config = dict(
    num_hidden_layers=8,
    hidden_size=320,
    num_attention_heads=5,
    num_key_value_heads=5,
    head_dim=64,
    intermediate_size=1280,
    vocab_size=20006,
    hidden_act='tanh_gelu',
    norm='layernorm',
    norm_place='pre',
    norm_eps=1e-05,
    positions='learned',
    qk_norm=False,
    attn_scale=0.125,
    bias='all',
    tie_word_embeddings=False,
    parallel_block=False,
    init='normal',
    init_std_qkv=0.0178,
    init_std_o=0.00444,
    init_std_up=0.0178,
    init_std_down=0.00444,
    optimizer='soap_variant',
    learning_rate=0.00319,
    lr_mult_o=1.57,
    beta1=0.95,
    beta2=0.98,
    lr_head=0.0117,
    warmup_steps=200,
    schedule='cos',
    final_lr_fraction=0.0,
    batch_tokens=65536,
    max_seq_len=512,
    doc_mask=False,
    train_tokens=335600000,
    max_steps=5121,
    dataset='wikipedia_en',
)
Each number is 500 + 40 x the weight over its row's rms, rounded and kept within 0 to 999. Layers, rows and columns count from 0. Numbers have three digits each. The size before them is the row's rms in percent of the matrix's.

# q: layer 2 attention query, 320x320, rms 0.0563, rows 191, columns 0-159
# k: layer 2 attention key, 320x320, rms 0.0616, rows 191, columns 0-159
# v: layer 2 attention value, 320x320, rms 0.0782, rows 128-169, columns 0-159
# o: layer 2 attention output (transposed), 320x320, rms 0.117, rows 128-168, columns 0-159
q191 080:488512519543489484497467492504485484546460546558496567511432504519505489469433569492501547533454590483526523458538494475497430508477498516539510433457503542499452537450502545530480489467561507505520482451546496539517520457500478505497502466457540519479531534549495490522476499415547419515562501543467438474462495530488486471467529525488552518442551430507583549431495499513533530462452451514544445553486515514518464497517475492462498561492512508454543579526456424451431489491503471
k191 072:504491475535507473414463481474530530542536492502496508437508487488462526483512428508509549537475502547553483544467398548559539452506524499509500449475439401507480547482473569458526511557486531490466518521481481509472428466563481531563437491529463468525507550509503523471469501552503512557481503483526465467472450460494475489523515538459516528545451522413525458570489512490535542459422511521524407535455535465532563417492463459543531519492463491511428522530506546430460517483500481
v128 088:453503536506458431525498519536555487499531530463433543553469570465505513471550526546498453561494468476509477514472530490524562485502577534517463502492516465550458505500474545477524591530519425433458470472500497485475585558432549434553560518489588575526444500512474472510455503480456496438497455461503471487478516570512476502500508505466519518526442504473467468467495495489523472480571502528465487573526517521499507537522481479511586507483479489531445448440493489496470550454427524
o128 095:564463461483450495482573475433473428467452549515528481494529462488545577551433515526513416550531496520528553497490545509488480500562478575448547548511495480420525454522491481536508502543474515468471492468515522469530424451492497505501528583531432461460480403503512490468456508552528584504545544552456546523426497543526428540495489502518462536523540556501481508529476470459490537480490591490445494458508556480472463476517541472482498487532507566517500513544547453509553484424514463
v129 086:556524516471469561462524454498508483539466449429463472521532500509502481432505509465486526602599560471437566527444529476450525506497489495465567501431569454482535522484514414461487381437478487549484510538546551534511507508499570494546529435469556499455483469478460500518518526512492444479458454566533546525526546509482485527601422486512491519473500541423441518479485528484465541503484563497459537495441574533435521513486528549482495523532492473527504559471507455462518602521484439
o129 089:495458460558425506554510543497487557503560527532532488490506458474487471504532477532483552402457492498528459514574545405504528514488484506514475616513446556528478499560536576545438545510507538484524466520421530529509428474460458518428497548438560541486401552516444481471571482535521524582506520492533437489540501528524552463495588556533461469529565509489488558476519488519508524540512467500536550540534497506510476498535476504436488475527490494494412408491543535533532446464494506
v130 087:544478573521556429488498515493513495509528482550508484564528508439507481530567482511468499502479485509572476491468509500525540556566538476583518552469523555496504535549449487518478473521513497404553543562470483511505501518511533526528487542517530524502458530494567519510585547461489548561499477447585463517592483497500481518491530535583500547522492544518472478587539435484490584478524497493422520502498490483560491489506472441548558508427585549440421555545520526485473440450550555
o130 104:562452467432543498586470432457502478479509462483482500526463495501529518494462547552478513517491486490428504538586570521477497501527487514380487462523443496559533550539510513428511483480518550615479509462570471493507521510506510497558590477452475556471550552537489472516447499488552460506517482480412522457433572472494515486527506553418535514367444469597566497405447527485527426519491518479518460514484470488472460513534499485518527416538464511515526456453478486539515502552455465
v131 115:472520540496551524547523510465452506514425608531504522489545538538493461509524445496565492518489511486501537501491432495461519473530507492554483454513464492504491563438494507433490444513460482493494532523486499459547460488496489484448512522560532569457574525534473474499489510605540460518538554525494506549541514494498494474494456550543472488482515510509509523438509482450478485438472553512502411484491527473555559513507482460529480482495472524512546469547507455501471529502445566
o131 116:510519478450475521536491485473543487547548476513434500581494506493543485555492518512494523477435466535503494492515516441488526478515589496488607544455458485456536452513542480425530521464520506538462528506524475468499465491419469498424446446484424498511469461485431504534503500455511518495483437488520539397435485493477547483513417430513498497508529492460541438486467627527488522588491450465442579531543510524497486498448472546521428528534490494514473527485550502573455543480498403
v132 083:510533409462472504467527473490477494469512534522457525445491457538525510471498508506531441480509537522392534494525475515445507541436448502576478529490451488523582509468548440438599431511536599507518528488538540535483496553506512469557445436424529530541505526555457499520573569529522513462506491507465470490471522558426581484480426479465526530485526521541508504489486564540500518517415578526546538456419487474476492424467479537483509468501476499484439434500569422536512493493542478
o132 091:586529517447507537483463546514485468568464556489436459504512558508502450487504435489523519450497498461615463490521492495470549520486615519491531501498451541534462444551508529543441500486461480538431494493506466507469494432443476507457551523446519538430442490497459507559470427496524532548431440444569490476587451544552459579471496536535447473533553523480430488496518441489432512450459473450535525460496491476539504552538546479524556512525430558500526537488422549457560482423539525
v133 093:423476440484507519503508457488530479470478413401512536523508443455500350492574503430526443409493402559514447527513469551454500417509503509541522476509478507476506452475487481536517514487497570461502539465470484541496542481532484492521485481544515427558504474495479502494519439496448394523597544460511423489551430521474545465454543530460498482490485476462473509484478472450556501469482486467543575483518455474424524454488578492480510509531565565496518419532403523489480486443485468
o133 101:453581520528523473447436485513425572544541594506566449456501566456508504463495514443498505493542502448578548419503494540502430493498477418503469462528547506536470532389476503507518501525479434532517462438542563494541529476463480459481478530453485507479464468493543552512518539476508499509466533551519556525495554512477502521468486506562582506475497471503517520522533529569455499440460473499555388523577468478540499507438561498485509482441462564500546555468487437513547491527534510
v134 081:518497577500419439505461481466538521467530567504492521516530566470455453466555448509468468536493456480548487502422540570440460545560560504543467523437429556545394552494398522489507560516519421455525510451524545478510498458486511535467556470481495539561544515492545538547474455510503444519511506449494457494500503494529531514534539493496460552479435489478470497510436544467537496491590467531540457510514446461547496503562456512554545501512545462548442517542436441542530439511451582
o134 091:538458543523516442475537510445551452516557501571537441494552543518508519485482425468497467425536504509496534518462480504512461495517484492489474500565516530521502438515551500464502437463508536559480462542502429434548557505521434509470504517501477471504525491467473532491452556531508555451445432563522533541529423483543441447521481546498519466543519481494414506570544480502546471562425510520448504556497502523452513458430505466461444458538450530525496505462537530452524493474503457
v135 088:487524454425511526536470549489473541549567520491514541507501523534589419530561507474521510503572464500474561455477483489478582474536566497464502480452548477501473436482437487501528509518504434489514496533493460510492495585438516443489546481542587574452517528562510543499527497517520487482511512526543435534488496453419530529493491479446503479517465576463518547450550470447537536444490550554543431515465451486511488484510485461466472467529482502499550481550405476446452528529481481
o135 098:482561500508505481512577493529458531430517490500527506494511516476557487415548535499494527487471543507547527574504553451500497565521405453533457511517461509526462513605512517472524476508462590501452449468492536488515556425533458551412461484528489513502464485451423522523514564502530506491478466509492485535598475493510545411462462395521546586430556508481474447529430508557464484544506521472490564525491513484500472500492538579480520460534492492475468579501507576509525533476490513
v136 097:472423466527496517519481555496490529495395498501603560482522497517538508468515539518548513630562510482504499450466479409519500394533509444435472429512503421460526506422472420509502483436496471538444463516468495484510498480501452513473483505500526497470574503449531453515510578553424517444454521568444509513502533499467463517606492513465471567505490485501555493475479454525471497433502496546512477485464519464484570568517498579547473523580488485540520433487570477459473593492445468
o136 103:431586473505490497526512516576500478571580531499446466456520490530470542456471537465555497500431492452515534505548538541474559531496504556571519571470468477517463467530536503472603479581473440453533570508540490610467502441569534528451521510480535485494492544580494542462514526515525527549554554495556584496516495508505531469471533449586440489524619561554461459497460458489491486580536478509469559493530485481519508513514527495519511537464516512429546449577476591582469502558485478
v137 095:493436504511486499526571510546473463412591507491500400519521426491488480483490532427542542487487467564517491558442543495556558495494523474477492397538556456539560403461563527542435559496541469514444479558437429532511453448505402443530455498564494394495428515463544489481486531494506530509447445485435538541476481525496468448493498476465476522492469539561573534539486568481487452469566528493441484548587476479482507559522561533503519525455518594513545493444515501460448455506512506
o137 102:480530425514501511458468526495547476519450467486511562453513560491470495485502463513484500559444545457522460547530392555514459476523458555454521529513519467482498554439470472551526478544499465456535524387486552541487534514530539523526511509483473519529549508523555520492479531487507491508540589524499421529467483514512518507451535564497477478497519428442481477473494484421520529434497505490578500514558457563534490480518520456540505503510496455464546490525427495542534520542553480
v138 097:524502529524523509520480498533551470495534471509504511450517608531501532496512542515503481506557542464568544541477500570484449548505524555471461561505447472539451566488523477418547517415510437529518485491490482483466519472519481543452500552503467519398601493520484506442442482552437499451430487484455558485525440527459467511514457503473505499537437477554507452492527535538424523523548520580505491571468564524508507499493414469448575544482488446529461482451497498508451559452431503
o138 116:611411474522489503520565485445550452546467510483605515531496457472509550518461445599505501500495526561483528516486505415519578520558509535505512501475457524480549478568535492547560558578470529482554493519514533488562422512480449417577518521545458494534470448503524455551559532475534540564572502512534492524467552547526548537518513518509457485529550523474466551481427487513521479497529509435428552443516516474488455509512432488504487473546497492528494517595582425461535496449490496
v139 084:514490486487488513547493475574517548503494515522535442515523460548519489510466547541503469540558486496431494531490494473440508473457563492413474491459531436511457503413469524601485483458471396523506511534497519473579524535460495520475464537483576536470434499429464534485438506452517549463507541488505606486449522546514485436583537494498494548512496545539542435485467514485554496478549426456440507538538521501480577482454484557524596492503512472502518527466561491527471537506430445
o139 092:470553394568461432446524494560473429481476491507476512462501542447481492594468517507451480523421541514509484549483451559449550560491445538498483540468473515485494482569501484465511495461468583433488486573503485560475475441487502433443539493563436473544545523478506427476547440571507502537483517551487473467537431439514471564534515456492477488537484472499449493453503498508483420506505556528383500420480539493527430431498537506497445570458520426483528496556456484517481524500469513
v140 084:491448515539501476526498520456481498482458553546544503440476573534534538497535505433514555483534528454569533489523439540532484541498520524567436507458510495535485505454479502396577348442536527564556468443432529462496455540500494461437577526461480524463567530519428534545536426545541441530485534472438468511526516535494461543519503521465504502467487470466531509497530523512440571523492533548603453489436534518515524546505498492515486463492477452507506561506474473417507490445462425
o140 090:634562495522461538527548523432535473506479483495438442556505428439487446521473440555515464460506506529477475458528581402445513515535554463481575536507476527551509467511499484554501549490480477508513493529495488505482484454466431483568492441499551533499551467531421492529470512428515520522483456501516504448472444447552567422471437477444491500454506559493462523500465461491486503526458418427470562506541476502534486493529466555432511488586506505461444532526522519533530466526483491
v141 094:497500558466493526526484522537545496479539578472552529575530517554484511497528478524499471500466483453594525490521502469500491467533571482419478546555520498475523447443464497525461504495458376588489526466471461513601514411495491469501555457415574527453520533549475500489482462498494420506530468526505493492446489532469487488500542477466464564490545402436513528460445552502511503482555540541428444531484492473468527501533510510497526554531461455517531573508511481560523517505458520
o141 103:520522520542509455460593517499527463496480558518520446520575440420496510527475431440507481525511516553570507533408477487500434606556432538481499527488485475558488445505555475496558474412509549516513457523480482454549474517511490573488518516543503468537514417460430505474452597541420570480432527490459489509527439511559439410542473527515509508529493536538412497570506466488499502524497478566503453475565503530494510435520502470513526471471507536467454490458541546470482475497509502
v142 084:578527590541495526400451541504500461529561402511420459502499512481531488526507499446528500455579513494516494537421448527498391484467506455479511479501571499477481532584498502513469503484481476475481493494571416468518548491471448486520475440510466556529506469449494508466525455438506447589437545450495520482543519514524535503511513532475455533543511497532462513522452542511494540484518392416479504472574514441506464494519442476466534515460494533507410558512536465499467481468479527
o142 093:487491398451551488547516463429509463487467565528524465547507537472515577435564546546530536502466561514501487476592536471542553499520461530471521480546440518535496474542513516523528518519539596471475539495500548537508437532577526511619542494551495411526499509567523470470460439492579486468492518521522402504459487454491530482500519529464559429472460511541491511492543510478518497506467574533547506484527513504569473531586537482447527422539521498477500515480475517520495485544459490
v143 075:481473535571530481534440492546464488477460529554502540479499495532520461496500479524489484480519414472543466455499443482511505451482461524523463497518470508454471494451535530584472549553538514506467500475449502501542455522553553461486537547561511580470481503450469565515524492508478550530572553569452530518581540487475510479507555517542538467488528535481503499503536457521507494463459538473432469563492475417560515467530477500456476543506513501459506447544448573543485509493508491
o143 077:464514536454447496501497428493543489475522438417492508575471465490593542504508516511494532590581471490468511518525516516460527566508558521533445511472535430476515504467466523417489454434491523524504528509565472495503560491453470438473472520490506448479558547477507417536426507474508492410531457439510563507447467495484515569535444453492523584458536498560547428518440457491515485554515496543525517504497472542513568535501563545509529485509477492518538532467511507504483550602428423
v144 089:527510565554447536462512533505471526447565514460490518518431511507484567472523495514463543520517515505555507462547571555481421575487459544561420529491497451558493505573505516469531488484489535465450541504524442479491583594532495484493555430474420525511507521493502487525562519480519535523462410465477493463507490444492477472462416476473490495586558534477474446554511434537486487565442511487509515495462495502530477523542572519508477501534495486494514514453519528462521451501487479
o144 089:492488452446535475530516500514442482510419486535487550487468516488486453493469482543533441495454462559426549517492436509482542512514515501524537480511560536456471521449475495558483558531502493437490472460534474522533452526481454539518520569486602465512498455459504510453488448426585488485487477461526497500456526516474528552488511598488478490425484599471582535455443521463486506461527520452530461521475504482552523587468451499456514449545500561460525479449516473537512505512570500
v145 085:524533489477504437524540503455395526567460556546501516536514502513496503493515521389513446455510432471450542436540465500519461511504513502524539436485516493501505598443434430518510538502478462500473493482484477518479477506496605495561520531451509546527537511504489586524487516544492470472496562535520446499446448448461463474436452512460492438547517539451513484538529491548530484495535477528524495526437483568568467465433432465543546547486535439575483503483517471491492549536525519
o145 096:443484590528492465515482497473542509448525513458472427541507490492559512483500533547524501489488499489558494534409524519478510459480527497452499512537511436510554465505476513424487501432550492552501479526514478513565531542524478546399445529464529479516479508498481514487443520514474538518448470499506429594502513565542558525498547434524498563445505435506424498596502443499402527526420499472503538486529502476435519506571585519504471489468499528418551437495467588509467495502465497
v146 085:519517460511534509460522512465444502475517520498575469460452491547540530501462495551505548528521518497453494530449520496476524478507529548505425541482490433544497518465505549426506434504497502457511559567525462453562457564543452514498572474503488586470592474509455504553482471485554504555474455505444513523482504540540486496555404517510461529414438487524510470481473468564484485514545561463524446571457570460536524486450508497464473471533466405530542456512500505551451556485416489
o146 090:538514466529492519533487516484557499520489515520405535545583518515502490596454490509495512467402437509517522527564491486502553527505536509461504557481448538445451437520471486524496527491506468538489528520493545533466534502549554425495579514529466495439532514458496437561547471470478517503567473470592474488519539492481510629481520447544537478547550549481508548518484538510459457514501441458467555441505500579536481517520434546455532490539528506522494520470542528517523487471514414
v147 080:514587509480542490519498457484541534517517494461524499557445440498501431484503492523448502382591499528426534448544449466427501499454528490519497509433444508482517529592458505588496520500491567405494480492500506427469508549490475519476505455573517555499467476434464496483549434474509470532534509483486443500516485480479608448486480498440485489481517521485438534383457526480547548511561520428535479494458432457512491503448494485480459450507494523506462458563479527478476387547487477
o147 089:479530528453500533465516445522423473451531558536419500482514625475567513606494606437478529511486548613505520483477498508500555522467474436533453525539563534442480487417507481463453441469494499530525481482530550527518546522516503521508498466454527460522493552458500487567485476495540472482424446517580475447504440541489424510553509406546615513470448496486511426504556515514448441515422558494529472487481565505517482564529533537466569524473470509470521532482473452516547540502525444
v148 098:462549484467576498517541486570569470501505471476495525482443472517534470512488492518536508433583450499519528516482456496432497520461518462475560463504570477457540490499529528552445490544452601461445511477465527496481485520554514536490489443543551475449487509481425536532497450510540548542544507472567496542515508495496526479468449440474461538465502581474490522416495490435522485537561524517490530492504468491467546449511563513477472532428513525499569472511430540545514499568497457
o148 097:433501474524439489504403478514467541512506509509475474488476594446507514564560547551437516549444532489513497513504517511512579517489517501544517522488540483501468517419470506476469517492555494505574453511508568487531487565486518485509514554448552551529473553481522494487533540450478430466512523520446558494462466493464523450515541502493545459572468465482571464480406500587517534432439506482567459489519572553559468558496493545487536560510501492521535540576560424501523522487523469
v149 099:518461496531442535515415511480483534453448515517550448503484502455386512463506498486595496600475477436571517507445418521512499493541515480465502415561472439510484518424508559482553506464536469533528423478490452502472499453460505584464427577484523511435506551511535461433480505493478496496485458482470592525482455518492523427531521487501512519549448470549529507467483509552453518500487485548555452484475516488543549562504491499474576526473476504439438495570506497464448532494491559
o149 109:497571475446533496478575523509550489595502465478504467476485519554528498433492502420498453499548481450555497509488506521518528525539546515553523469514515459472494451563549486493522520535491531416464517575504482459496514487489473456496536465559463492530525402500508584499541522544540545540478558594451404447498500470482564483401458475488448514491524539465483443540420513493493536599525538438534563468507521487518453462524556521533451511546580457508534473506526495494468507551499470
v150 080:514480446491473419536537496509476556487550518553497530485450466480512567485467560570543476443478529527468497502469525440508462542472509535542512548550501581528506518551498510465457557533536532553468494481490546547433553437485521416448487578487483561530525515489438456526495446544591476490494542500494518465515574522521438480519538544507505554522445462538491528506601482435465491502474455478440351481526508534531540586530397517501525499465482532501470438515515518540420467521479450
o150 086:485505460484508538453562459500531386477446534428465481505556546596480520584484506538437524503558494558459437469520582527494570471525539529384470464465461545448462473500483469439517488495459491418469471550594501453594481486535556477544475372495489455513493504515541488449458479489520547434494495457526506452441451465500481507518459454499473488510495479503460534520484497490491493500525571481457586501424541509437462495470418523511533515509499480468470521544460452435558544429428558
v151 078:555557467475476499498524458423495546437429505500514472473561486496485494510501474494454507447550547555435480426531484414448586515460524481509513425490493424549521603451493533514470484470516541464502475587500502501494367530505502508456477485493549490551509547429475522437550481466488550504490513474579548515522503495511517476526593491554478506500485561465489455501558495548512541443440526522497533459416544496466459511484427534503533448508573510488488513531541439465407545506574497
o151 086:478558474495530521514455525617454475496538467485414470541543561561518447533444557422502516448518491449561489513412521574472474581532447553478527494472545559498420477535512470512502474484510461520427561545557525497439559470537555527439440434521503512499500527516481526532538429560552497581446448500523409485484445493513481488486513489466476450498547471580451510477486485444464483527495549418512454521510489489529498449541541553535473487467458479506530532502479520532537484559421508
v152 073:476462514544435559471472493538477493480447482463469424498577488515463486561545506506541559603496524439591484508486547504508504536558483504449496497484472518522469454411465554525534593517470488529491506501492527499503497514574530523470475544529481526538496515477521496556453546469500507491434485512539554508459555459540533509491423414518481487551567479538489533570503436452490506501527437534519527501495523454538504539459542556589496419487451467459512497477544558520447498500454485
o152 088:517569445484534445525553525505497529596602493532548531444541493561466509486505442496496472457511459501372487492595498504543489443466555510577500475499515461559542549512492495496461531531495510491491543477484468513464469530504483536541481516516506536489612464501484559458585498578498484537522536544468469569563517453522543470531579547561437519476469468390516528521501523593457470526522532434468441495481538524469509536495524427467455536473544447518493536513526443469529465538461504
v153 075:460528522458507518457512460481529477526523541461514585512497500493559562520499559559446441507484484586482559532517565490479559549444428526516558492528583526524494486541483501510561588553560513495470514486457504544512553488544545462537564394553508540458403460498466497560503494507490420537540514563524557530471502542464537429578491579480503495466442502466549540451495493477539437470503491506546512512436522517498522491449515503504404499492410438504506497427512488541597468539533488
o153 083:486486504536493487519533489531535554427481473432471469520560488519496522506499516491571524554580501496542489485498475515444442544469468522439391592476386486446539494517534525497396470474483514495497479465506549475502448477589501582475538540445571523524544482486516514423490528532494529419479475511487501557548521580510501536466522545536517566525517493535438532606444513512534502494509449513455464536484495548491433467541504470444619499454545536482527501520474533447489502433464579
v154 092:528524474489476539544488469509548476457499500448468497555500535529485455545554518497602454546513486535507613515456525527436531514451500540455573460465490538418488489489479565504500475501540503535483482529476564452469516469491503520497424460523490415458451501533460510511466459591507520472511384500570542506523562537521533459609568518496476528514442527509483562386520530470536486481441562507473508542470473542501520517508497603407461553462409511549481539504443497460475489466505519
o154 094:513469486498519520417543492525465486533559465514528501494480507455498466487505449534398516554517529496491423470529517486502462539570489435562511493527508508555509556529561490533468498506442486490508464506464552442519479542479425506579515474487463447522512508490535527476578517524473503487499576489414483464473427543520520475499531497526467505504478472463516467481435498491502561560582477478521545544519539490500482450487498427531473520509507467513485480577579402540486491557481488
v155 084:454478459468476528495493581470510496458500532519481466481492510505520579499463523536500544513481524473531565545488543446537518504508520625523428575542465513549439543504438475522485516470523446467526524492522467483515501501474519499429598574498482559486552544509461503442433495451562464463428504502489491538523534542499472532529482510493508463574450455515485482522472432581437511572479483551527451511503544499499486530488475491509565482489545458522525465461541545523551504535460540
o155 094:605467492540559468494570498482556482540485511498506525521552509508502510521478448539520406529480476557455462514471485504498489530511504418521510466488459513439549425594520519482507452515494575482393450541468461489515482600511513529521491438559491517453601482475535520507511509464496565555494495477466480507496460459543480493487465513530461500549499571473498616524504541461528561525466522501460491512476516533503522469519389510477462422501520535502501485516564518486517514471498508
v156 098:470493507588466547597516472519520503501439496498489481406482479547459519496533484543533472554441555543504460513529496466462487526472456489400510480463527581450497505498559559500421526518467605570451521543492437504528488475520460558499478428524444428480538469464545529563531484588493428537507538525492523467532533511513468512464504492541532420502606525457514477446458515484501473506471490479537534454465438501444518565526575557453389524512422459446462454526498491433529524459517434
o156 102:483514516479443480454480526563533500539531439542515507518464485507465436524531410513486535509557452502444511484561464449512461528483529547639478492484517472528497533378465502469466592534525451494534494451551517482429494521496506487502459537469504534547466569559530492465551476468502531450505489468572492520513495473520551548564525506460444426521506480440517476474512525512492520508529527559472561505520512469546547465440488487513482523555522509529456502519565437517462452562513563
v157 079:450446555505442491496544542534502487466571530578482521449516505608539560554489578529444534537481473500579509590494432428499527568568498464592520538540518472530507536407489501451515445483459470498480558484471420413509537456467494473487516511473515503558515520539499507540569480477572573468508496496539495534453486459436513505506476537504460557501513575541540578491516446487470508514557608462543510411500539499552544474562505488504530447466538481563541491478484478480510506472517542
o157 081:576533470447576506511494426403477505567422517417419513515566524414414458497470389488532467560501464471462496429491492521442470533459515462470552509497494536502551489592479497492558481510463523542538506525461532485488504539464543572450460507507520498477465479479480544511441526533520468457516496483433537516518485550501497491474491511450470502484482486489483463416497492485477497511454412527559399523465483532514476599498496497529493506511511517447467480579521552546521471515472496
v158 070:526416547451468500458599497468454537458547491547480488550542554462463484477493468550465488534598572462499447450485503530445503540548574491510447545451511463550506507489543450476464549493475445503462514476502520483541437481500550531467444545511516516538427438470544500499460471481480551507494506498539563457536493451516487486546535493469456531456549566510446498549532483444498523524505536459426544444469570458447452500531527474525516478469576540507496482486456487465499551503492551
o158 080:563481503545542553531436477401513497498427458486523555499534474512514506495479505526485482464418510552467548568543518445541538499541402480512550489469492500509548482549533484505509443511488541525446500502515449549487521513467486473487454476521446550479548527531438450501565502473495469521508474451542494494469438515498542462534523490495496462538408488589549517431525513475531454529469424536584416529537485517489481522447467500519470473453513479515474555509534524580465471525506482
v159 094:443528526532511571526507499482461504437420520506451411497512516519469481501544467457493525523546537536581483521435504479497513512504493534510465555504483528482462516476562515496428429470482489489521472561571426533588472489568486481432533502526497474406528503510493518477508533507473461530490544491497556510570528491512472474490517474487461510528476577496540471560448508493457539468500497531517514450535486424477487553524525462455512525434585517528474496460498521510500465462450496
o159 109:581433494476495422507504477530518471591490468501525524547469531479503468420488502547469499520460470492433531529560522487521469485552526541565549405539526484470525493470474483471592491526510533437425524487529469421455451528424518551548541509500479510510571498453494478557485477449556498477474490505502502443413512424494571511529464494492442457512494483450559577418555515472483493547524526489509512457482490516494517442520416535525440420588454516484504445497552457548410531541532475
v160 094:536547493460538462527489453493549446460515504519498483557510461440479469516473549495466437446496507552426529476534443517466509508451430530506507462493541522469513513539477475472597425495506549550452541621504617495572437493521464513490380462440534479509518426499467474449498478465463474508492586490483500460506562473499523466536518548526501464530507554454485474446510554456494510487543456466407479493444531469465499464474438477511512489492469507527514528519500433518516479507542499
o160 095:461487483515452515536476511550504544502535480488497469464474489487510492570517459476521609451479558490540465467537510466487496465457546528421513525479439527518482547421459457511494492487554481553642545484512496536466506488512516488486512446471498451574475565579488461531566546541514533456490501526557514450519510573481487513555515491545530491491486427518428489448511526540527463473522516511508553471507491552500504475541517481513555571394408488478494502452486524463542447477544511
v161 100:515505509500543449471522503501494554522500459529536460510500497493509470498536472544495516476498532484516510505520508434485503502484501414501486476460488522488430548534465524542505453507496609381474511523497510491478496584547467558461446487529449549512560503458456493506497511521537538565489565518450413488547561523553421563527500463534521590433555546496496453519495542509475517464505534469567458501520506449542561452510444472475389406492540505525515449543508540495447431465519479
o161 109:532507471454471533515465503472477508527474536483456506499468578550516528516556570547442506460496500547476514500510570537469505519475537606460425553505537520520464534499494572422540565502516440613547487500488513554442480441541506396561553459525526523538478604521527515585536451465545447451501464424582533479472504444452535460541521504449526461481485472532572460452495485550440523539481473456440502503526511521492449558511524531531593487537440464497486558530501400535473565551451436
v162 088:517444508559502528548567551541510502511502498493516471488503576557423531489476444556478456607495508490539461488492524517488545523521485515464506543526477465518490545446500593458451457438480472437479490532601486446534481424587505458460492473472531446492478548520509443562495486528507577507555415450477524478431511530519491519503539528500459560453534530505507484515452438566533506472491498517508534505521531513502462583550536559509541522500465468493483451560512549431488487512420530
o162 096:564543461437450526512419470512581469543468512583468542549459514504505483556467462550485465539446427490433565542531468546448493518526598624559551477447531483487422474517491488476567564558490457441559522489419542541503547523492507498536524477477442503515469495497500504514491488497547487537572459492552530497455524513488503629498517522512522521517475517455509550453509538441478532525543547458479502546452518542513565470471460539535474511522530524545511511537543418626491469477525417
v163 095:595455507501481585463502522577518482458517476512496467522491470536506471524505557562424551474478570521500465449560547445458482507389482479481507417511509513533492504508552575546480580527459596509490544473575530489489514513503474545544436459458470428515447519466528452528496533464492543487459485452503543520449467464509551502570521447487546491472541539556547523578442548491482477549443504473485498379500486503521518488580514525484449439502478559459500566499532456455463503479568463
o163 110:470522432500535477487482530483463569497532498513458541412487546500401468463565478448540502458519482517493535488451447545533493526460444474484503493455539507529480578512502541518439515476465449449496518501519457560484533444477489540473488483582533556550477540496494587472566461543539382531530478554468468513591497470489462478468510534505473508545496518477521427412528441472535514488488494533530494532514515499528437550426537510511471530453523472531448507496466518481514460565482576
v164 103:482476503527515552531480464539543474507415489451512517552467494570491459537491522504538469444528457548478521520524506462510589549487444495431533515518466476467522495547555489516491513568521580514516491509448544529545462478515557525461470444533455443451468499502479527485471524524487510528558520488531565527505483489562544473570562518541512465532462556465524505472477555427561516522472489481441579545518405587445510488474568464447453526510472508480492464448454509528604526500569457
o164 111:431433482512463461406445557550442556395594488486546503467465524547515474486528499494468614551515520445548501500416462553531445464437521444520516461522513472535467558431463520534474512442459478495516516528553551425457505486458465483459491526463559582555500487483559500498575478524416463438468485534471494552502492519448507489443507528445418477544473464402469531437499489508505507450560530508513462532536520467533551453502486504480454530498493474519521439527506521397487499580520577
v165 087:524538477502477551502566489473453553467484468459501500487545515463501492437520567464525487522474565532452496433442504509467547458493472457473510472446516590496546455526611523489474487473498594507387554493563453550533539582547499586504421507488511449515477467468472551509482477477559416505505536512441480494504546549500553514588510446495522458477536492502535479513474559539491534485370486508563529456537487461449468540556544556556508482514403568436487523451514528486499506512567481
o165 097:524501509510578527446488542546454533498501488515488513490481525603474482454532454524438533434535537505488525513552446462539472538524543534585465568478530493495442504482495534496476564515503485496443524486498503519447505485465462470581491504521511500455505536536513461547586466495521538522533504429575500435517511447493508509473569480511535444495466506459523550498531509484476485517520514479561560379533496513515423569402465499481471475500532509512440534514455441554423459483472593
v166 093:473521498496537486518522403497518459585538473466441548480521499457547502532481473476583515491476517445513546521541582483533532493473515502493478635503493581468492524465512495502431551476560497501520492460476528493466511545445487523510541459528447537467523502507472518513450469475478472519476502469526514551533483502454510525416483441433526478463435501424456548342475470490470558473540527464490506523408516517497486508488506497502555511490470481455544442559456463441545525409443493
o166 100:598477529489437517485518520461482480447467522507567529502490444498508553547477526541457442522494574534473548465440501366541503469562500484565512481486500430504532454486520510521509453550475506556410454476493538472462451542553554498514481563546517536454494435493497461479537548485484551468528478527464427507552511447522465463573497519523515481575514500526549521539470543526543537539496528521478500464544503476485450521487481515465447470539540482504409579529548511470539452501532497
v167 078:457475468441512497515548540557455530505509473539518502454473430512422475533474502488462566486499497495513440478522515526519491483472440454530584486474464512482568415526553485549506499574563565459445440533484568559517478527485428454522501547506446405498492478485490495504573597470464513549507476497547538516528503441447543525477531470527485514450560454476456498597434504497435452453492487433527552523490495446488480467513555519497407555506516526483527483484432474496511540509559497
o167 089:431537543485466553530505452578479500506500424482531529490476505519547525427487509465541513510497483427508498477481520490499467405463525513470465409517567501495481581433421487525437528470513418532563492416446481503494605492620575496500529469422499529543507541543462468479526495456524491512546506582503506507491461510528532542512564481580592474487439471469584498479529405460499440489490462482533460507524492556530570587489509440508551536453490532445467504480510504480544536539489509
v168 093:470494562604551477513537486572529488535504471547473538499544515473493491509478464504473441557568578464485498446467544517456445550489544485466491552538495529485435570496492485496456563534413469553541438478472575459425522460514557444516492527535451495449471511460468517580447503519475475482492545457548635498472477473518507525477499538414563521430484469493538530528480558528509499496553462474482509532524489563530538492472474488518505541497370447491463540503491451482534500463529511
o168 101:547442478438489503517494522432544461530458477539509479534453517505506539489479568597510489553572527522465521515508526472551551484521497626484501472414418475473589504464508422471520494475576512478550521514566496478530448477534504535581518531477512500546546448534488467496463453452526476527561478589541449498464573555501524488548494507510466477517489543505472477435526466488501485498505532424462518489505569486486505495514548509529524522515530465600468546646528483503488468546467518
v169 091:479488477547548518525534481451515514485427474465454518451578443522495466490515534474490490502468497488522524548528497471515563540501383489491542435581532582458479532513565513507437456478515541501452484524479458484445445413548511515433488461576453458495486528460493468446525476528484420502479602520444472453545488498504500494456472480519535462506486503439580458523452503494494534566469497523535522490562485448472463519500581510539424551486421540403469471474546496477578477471546499